Weights of a small transformer language model: MLP 768 squared ReLU, hashed n-gram embeddings.
Each number is 500 + 40 x the weight over its row's rms, rounded and kept within 0 to 999. Layers, rows and columns count from 0. Numbers have three digits each. The size before them is the row's rms in percent of the matrix's.

# layer 2 MLP up, 768x256, rms 0.254, rows 52-64, columns 0-255
102:556497443501512554540600502463536487551448494482573520489512431504539535508474501603491562496490530464511516488530451557495553601442482559466569455552507496504503502397505420490452495482504452468466509517511543581439415462556493532485523499523564486458484492488473565560482568483546535527522517519544502474509460533592523446440431469568486559512540443478546565502502519522438460484536465484552474552506491516557486489430464513575524508452483496499449486462482509521446426466499525514507473473510439506515493533468557571478486562524499443467479565544483521535557485498491468437543485508502498464463484486507509524454470534433513485526528546434483531435501516571455573514476453494510508497477536497520493590517503534453598466450533463490609470539449477458521468487513498
093:518529488501484439508451461556442583499468532536566505514514451521556472538580559461495510413553512529513525497547512516509425465484527437592496478531525545520400470617500486493559496543439557511454428523499447483524540507537461532475453480436568533531488444444496451527502480517417543470505512522485517540500473529533494558489466445517435473560496452561493405530490572489459520535511444545469527525450526521441413512601560554480494466523437472491507475553501457539487464517499460530498573495488457588492469511485454502509501502506502526494442468487402488486462450500481539506530512510572475489468500458529527534519546478431567530500511514554520506611513533486450499474456478486523504568473448481478470484520609489480506520519500509483507440471458483520429470470478487
106:472508499416435463416617493498496527574523544496522480557512519572486509463513520458457490415494451525454454399504515501509540554525510595543507549509471497521460548535454438519467554499489513477520522481522438515481507520496437413530505437520464502497462554542548487475489508508488511478480428527547497465567483471524520542548423490515503513454442466445456465458482489439505423527464542477475553513521490425401559492518444492511493540450538510518487517509524536475453598500485583477522404481476467493521483539520526515486538532505534481550501414439463532484557471486524464482536507443510479476478493510520587433544513484445536498469514475468526570503434549482526569474409511497487491467488552484496493496431503480458443480498436446489548456529514529454422446453546543
084:487430471508570497484551435489517507554454427500435398503447582527546478457571558567520549523465535534528485531540486475506489516469457390436503415467476548468461513543479512519461476480467475504524540523534482535502524500520513477503500508564488551511499555494568543454491494483424515507445500512420519536465486609515490465523491538550491479457511518518456552467529519575466491516457559506509521485546544442498493514543534563467493412588486486567524573504484494568482478544489488498551502493483477512562509475605508546480472473421614532466494570534503500466498521493528487471495472539484485543498520538519553507494541500516404512549515520506519516495518496611464492553547528495488531518592497486595559484494509518564515524471481468501443490486566557561510483526435464
101:440580458448453466430534483463472441485533466451513543491532535498492502462523492484513482462533497543445521513465485454505513578471470484553491450468437492531484480493515530478510473499428568453519563466433511546370497497434519493488447530445511512421505489514567543471516517493504457461441586483600466467441505490468506522530530503459474464515521477559488520569534505435480567462421500555539571540491506473476486566466533533522598531517499510536552516504535494490519547569499479516454532526468465419469488471578529509542576435575521505440520485486580510544507550541493456441470513503483582520494514458472401413471544460543445436510473460486477464507555493456491478540520577469458572521517495450458467525513491538461536490481514507490520513533538493471522581496490548
098:475485509519492486475427425500541448537583484533423458484467530519439495434502530546423521479585586504449501497462439548462440504528498522491531500517467487437462503488522572470501506472412517520502546472413525468444509468488552495455453550484414489505522498594502497384581482542524528463529486452468498533499432469505619448484480474492499486414503515489474483439519529501532451500481513541524533452461522520478515511495557447514510511494527472492517576517459470494486497515480569463483480508520475522487509447456565522478530531521513472467424464546458488496496558501490432497517457429527484473388553514477460407429504558437490547493368517458480475456475511502516526540542475448496471526563505496461456556539469497516471503518470524494465452487540450506513529550440449
116:498514482467544468507480455546502493506533512483454515579529527417510519479504551489482479385519509439487577500497533514468523492440424424466466474511497511473459559571507484554504440508472457546556538457437509514537483567557486478491550500496521512555523484481559576442576499514469458510489528563481447495437501445441513568463546487495471498497477508494494553467543451499486594508471453462505401529466542470483456576433634487544511568508518428433493571486499436466522482503483529504519458474493513533493418531491544483590576519549540494529568467452520522499467489514521463476507478479582544435427463454494520475525473497503476528580566510556406464489510474461560492452535435471521482463428495497477494543423487488484498474527512513489489507501517520477484442466518494
136:526563514544425485518506605595505381550432633478513537521485551496589483528593564479530517485569524511533551465503504446507498543509550481500516525459530488544555441496475541477525511476508424487547487527483498476492434532501470467472535465522488536492511492467502524514473480489500487552596446539507462522502533450511546533508491478578444551558547470490494438541506550481431425478515458472499482456469488484503478404487505498516460404493522493494509463531498482468502441534490530425457470492489512532490560494467511546445363519564431477515574518522440448492511469498525533524476493556508493537529498479547539563504540500453469552544540547508432485515480542538454435559530513492483529449503489478478519541591482461513556505504488418477496492479489538471511537461518535
099:439496490487575507494442515500496573507432534511485502465515438542515532480506537450549578467462526480601491512502483512405453492482530501501581494480553491496538497443525500477464552556546527502467455511475424409590521490614455490481528492501477483477510530475572519470414499629507445497528512563550590521514483410470473494524514543451487536505536497567540530495525547474523554477527573517539499507583395557422539497456582485524508504531539493495535467549487504465505463507588524505512510499470520479588450501469509474555507566511551501532454513511430470499556461450502561462492479419515484485480490457434479504503507517511469581525522415545474512487489578495504515463482473489456527516510509505549501501471496502545514466548541508455555513521503513509464506448429531
096:489622600487553496485512543528507510598544562558457569491516588534528493536506490505541470490522409500504487516495461549488420506520520587495525523490497454448386523468497453558557492423552488552514488585503490450497479481455523483490501525471489535484520509463463466571529533526484501483451419523436621448430493460484484517548481504437528538525516509535552525530472543486461440472475552471504494514487468494463513470586500448500533523525546516509506492504517474476516516504551515452490485573527485512476581489444524481442513513502478503419483518491419485487537566452533521498440502487511490517471452548551464495434491494482485554520529497565499490499568493489487550557491513549510474520414490598467477499510515436499601389508577527525499524441486525502512485505497540
099:462487527490511497514512516521528491545487563543453551516438488389529458510475561541495472543479506453543532537488461484582493424495452515503491468472606506452488540473537441458499494497490454503566430446519444502572500509476518469461509618521509473491476506516538505472521478490489478490590481515503531505549518542483513557495511502601498566511477468425510482554607556479471558496488569469534442519392566490490535552565481461527589534500530498524504499420538532431499505513520541447478538518529512495601486474499553533496470471454527491532541482509495465412478487506428486550486480495486504418527478522549461620482509526462510485501476426477497421450495435519542523590453484529439540498489415565513504522481471516507455561523494510524505473483525477504495462496547512
106:371485523458525486551502496540566512552470506477482475546521463504503517525546462443542541506509486538493528463503476471496444514498492449503469570549473492531496555439570489533513510508494612441513477462461491472448491481520472508518480540446493473519465546491521464507468570422527538498559498475461507525549505531489537539501516474481522564512562435476517554519445506533554575484542451485541488492482475544468477552478540518429462510450536584460474515533637485502410470490465467535479507516470506534426503496529478438534519533516541603536516510391452556524479519468506573497478541489511450508522474603548500518443526526447529581519481488556460445579555538542482546529480475450518564478517515486467506483507513481542470510446525489459427622514525511452519487461466550
096:515494544455588427514459545579519552507543440568488526537444566473471548476515463494483534490462521499486430505512471593450489500470551417461474478506473533415511517486551480487514496463476486509576557459525513520481524442534573492517521491479476485488499493442481520479519518465542535560447535533483493478521443520480550438446527477489525510559511578516518570526517486540604479543533481487465546466615526481477613498602445571495512467548527552523545415509500500509502546456549500459492494518514458537581487495528519524460457451510529533479539508519532442466494543505469432440581561508536531518557527528554513513479411483575422480518482490533525464501455517525562482468521477451501512519491541529492525564516510528515508492438509463516469467533410462525553440570475517
# layer 2 MLP down (transposed), 768x256, rms 0.143, rows 52-64, columns 0-255
105:514530456520464406507527508568552458503484436496533532508503476439524508530491468516508543450545504427516576423482505500466464524506549537469467496472451566486520446519492546536542475483467468536416469510489495440496514487513487442487565506537475449488534447544507447428459513566525489535480450503542491514502492466547515490513455481385502552528497513523487465471533464513453502518449499474543502529546527559569487542490524503432444504481386483496452450519584440498451543428477394506502488485497526482517489560555474566544452473556424500499418480526446488519556498478502504587550447450495527502476450476459418569485485585469503476584491470553542555557522441514474542479507531512582548513490458458495533498493522475480493435519491550407475514522436511549465449507451498
096:452528525495454519499554498553470469507486582455503516487551415496513531525521442396503494530529546507463498399533446537554505519506523508459527480508459507539434551577523430488567433483537537550479548470481572504529499410527586463548560541487501452501488530559504499547491490532504481482538430435481482555473491459523444461566554551485488489502527450498476495447500492520486435501520491526508508521508449557566484492499563445491474480485560461498510462452509521535530417520481438510509443467520540444436512519473478420484543494540498507471539532550600583481490509414472544452501499574427513498486531435448418505503512503486511457468484561457561510479469563475524543492515488541512512508517539428548511474535560535528471412566500529468496502476477497475558449542452413
109:501545526563579522510483442538534425454526482475542545496478487428463516489426511504517558437530518534540531466578475486475478520501515451523455454503459509501463502407517518464504500476441545416478505480527460484552476496472439485555539558528513435549486444513490516453481589396544521512470422503524524538489528480464465511510507519453541467497562491443511463542543589455498527523507556505531446531487483501459431494516508530553490488489477485507473564550502534485540492495534573554491490512499447482461411471477612519435518498535559525430399514456574571531417597468501484529441399519522492482448471489541521481509488493485508428463506442452524484492508488528495521520567497587495535491461612576510476533494495478510514508511517471454465482504524511511514503473428461
088:541547510546478490437474447551514497481427523476566545484525537556453550461525470447488515498492598474510537513535468534476475530513488502521426525496525541455507449526530457520521500550501531534523458523461495520475481531550537480443450552446523513555530516579536500530422486483488416502509522504550426499505485496512520523438603511488502497598507432491512480434447461608439531521502517555481468561558482546482475468494458518505458551521474527499459487517472477508458489456486499454582443595518473545512499421527436483478442489488526589512475570484551476472471472580549484505469443468509577496556504534474530517553458558508463522543494453425585465489514473469548567540473507493491478445514515482463501487509478464557544492496538543522545523520477405429598580506512508
103:419511559533497503521486452511512509439488513511542535456515543555465437536553436529458484483480433511521515447482563559539495590551469533426410459496534503526494558576452498511510501492472465522505476477468544439517536546478474487526447519523453496501476508479520537479431462462520499477487505453465539528477548477509468562457512503365505497558597488469435511503564522420577485477541509452447538446522487542532545463481513496522479520533459461480453507510491524519474598471481475503535491504521483445496466481504559436485521465449475519522533482493457494488487494511535569520468499448504493491488485498401556560524487537494526568455490456522600525502564532508466581516475547454521404454463537476546495479463453442476458572422491609564456497494447567502438528522494505
095:544539499545426485488424486445448451530472522556480623486490543476465534485447471542454474544491481505553573577523441526513479538460520469537480500520511540510529519535445507548546476540476480459557546546473533483502510561468545412552520484445518462510447483494525471491488404461460492442493363486489542463529468522486555524501514512461516535546499542507469497494546527569480531455511462513561493544521541528468474467501448475508501445463520514476529566500433503608584501457442507495445527440526478505539457491527482459519463541452479504491462513474452481450526464462549424588456526443533503541529482492482575453460493520480538484466497549497561454534568491503467552532516450479477493507536496529432506575542480517445439493469432542438440478592524547481545477481488445
113:522488468513522586554487542493521524442485401533586510497468534471507488482548435448523524527470457477488577432454520516501505467458528491424419484528549471551530448475452525500433484522580486478559469513542504585564476505451514534541543491498542485564440480506488491500508522473507560426535532491522457516507487446481395457477552571538476482528516444520504494469588456493485497486438458509499460521536469519523510603541484570465488455525516525431501500499473402532434498494530476534555517469454509523553516492466507530543564499455416523539496543524457575525479536516487472566485518472507522499504483457518509478499466497500513540530529489479471584518499543552491536432553480504584546457479522506546526445486473447514448488478535442429391485458458438447471432448497441
101:486555544531600489575446504486523442448475345300562491542538568479454465591526547550464519468505471515540499457516490503431536537445522517568472461469494489501462463434552473419508444538548501507531496461449522519522476442521485464480601536497465455480538555498510473515501479501496504511524472483477522442450493544475514482518509526326555432484530510452547468498439548515491528492490544499477495537579516454496462445539515511487492490478509482524456476549476485511466586485504476437429552516477505507450493510501495500504449502476485481458471498506546474486495477494537533528508541507512470507563537445484492511488511530515508503466489503548596460517533455504562460508500540524549521496511465509528469479497537480524494510567520514470464509488505498589494491421519516
096:531449535558445468571509606447490440478476538508522500554575547450474472528513520452524487593509560517470516480515484452441523514526517473502476545527453430537501556489562514467482524527606473541538464538551460522478484467555505505486509442443443504430520492555515529515568452483446509422461491489532524470439524473482479503415578476400503512476485509457533447510479459498495478519571507526464401546581465602513457489486491484565528518549495422527510506444507526512486495528527507468487498532487517484529469515456457435541487424518485511457448415547548463499515483490501492548455504480474491561483439475454479508524504533554473584520532487505488521519501462468477515478455548407460525464509539514429557521468498535431537549522418562584550497545509493505443482475501526
096:472568462559502495449457535462493592462551477488427477496445488501499495536441469421463452626537503494474499506562467524453573573589505495498552430506529489447511532456503453497461447492491494506483472491510597522511502492485467545464516429534583523507497501490503456463543417576442536457469519559526528441492585502558500469503460503400548499491534547535512572511476567592500525498489518524598509562528509532503541502539460505552505528565478483448566477482482488492479470486551478545528519481555454473544532480511500480498547526456425516445600474484548576549490471508522453533500444510442540519483452557473514481501538497531487524520482542481524484527490600512445538478521532510459540509492457555450485483484555569493456529508508471458452458464543534454531475526474513
102:470516433489549504525501409581504469604497538534460459558443522511427437481520578482514520472434469498503518443488518491501520483470554586535531497495438500458500466436504502459465534520483488480564510397442578577438476426551555467537502487529478485487499476440519469498585550476529472524481540549519458491466547512432494467516462547539484514501408462466481419493458511532471527514443498456546526571542475463466521534554478499502490527510438522439490538589544513539476506539507472496467462425476485495523446470425486476426456470437505539537493502540521507486503498481468523530513507469519535526491442509499538487504492549541555656608421531492461514459513459444528517482512502444525495512560498501559561458543514475468495530532516491462557517548508473504533495481537514
102:564457496527520469492447481505519534474465528481550495590506496547501474517542440516475480486492536506491460521457429471526496517480572526507513539548514492445447514491471437524483510484504506604512461452450565568503572518478484491468537461509555468539498549538501542525537473473539516560458504490525450423471523406490450480560493399425443515412453489455537497521481536453516470487447540548493453509537476435542484507499491515526512517508486364451570441514483526461487471526539493516520480495516533494393492433465476443500486509512496507457407493469485500572511470478581532475502507455449448514481465548472501499552512431491532514510506559428492463446511493449449497441471521528548510435513514424560493508556548481504598482478533548535525492518384533468513521412502443
093:474531550481441490461449464498558526485487551499497563469460569488543569493588479434461539577551529564534454539542516537465511510460490536506392429505490522487476546458531449489528505537475531508475437447486528428513412497497521496425488526541479545489483466535517573563424459477463477472498447426551490448506481494515568556412507503425450543485458523487564536527534462464529488524463458499491490526447482538527409491408536434555558514510489532433588499571559557500469542559473471492490500498468542534462498544498488480437504525459532577468546490470501485503477430488493503474506451504547540528479490499475538522563470496494539446443524472477584538471492477550486518531540467509511457491499513487512489465483494459625474408536506532531444455495487450487494484519454473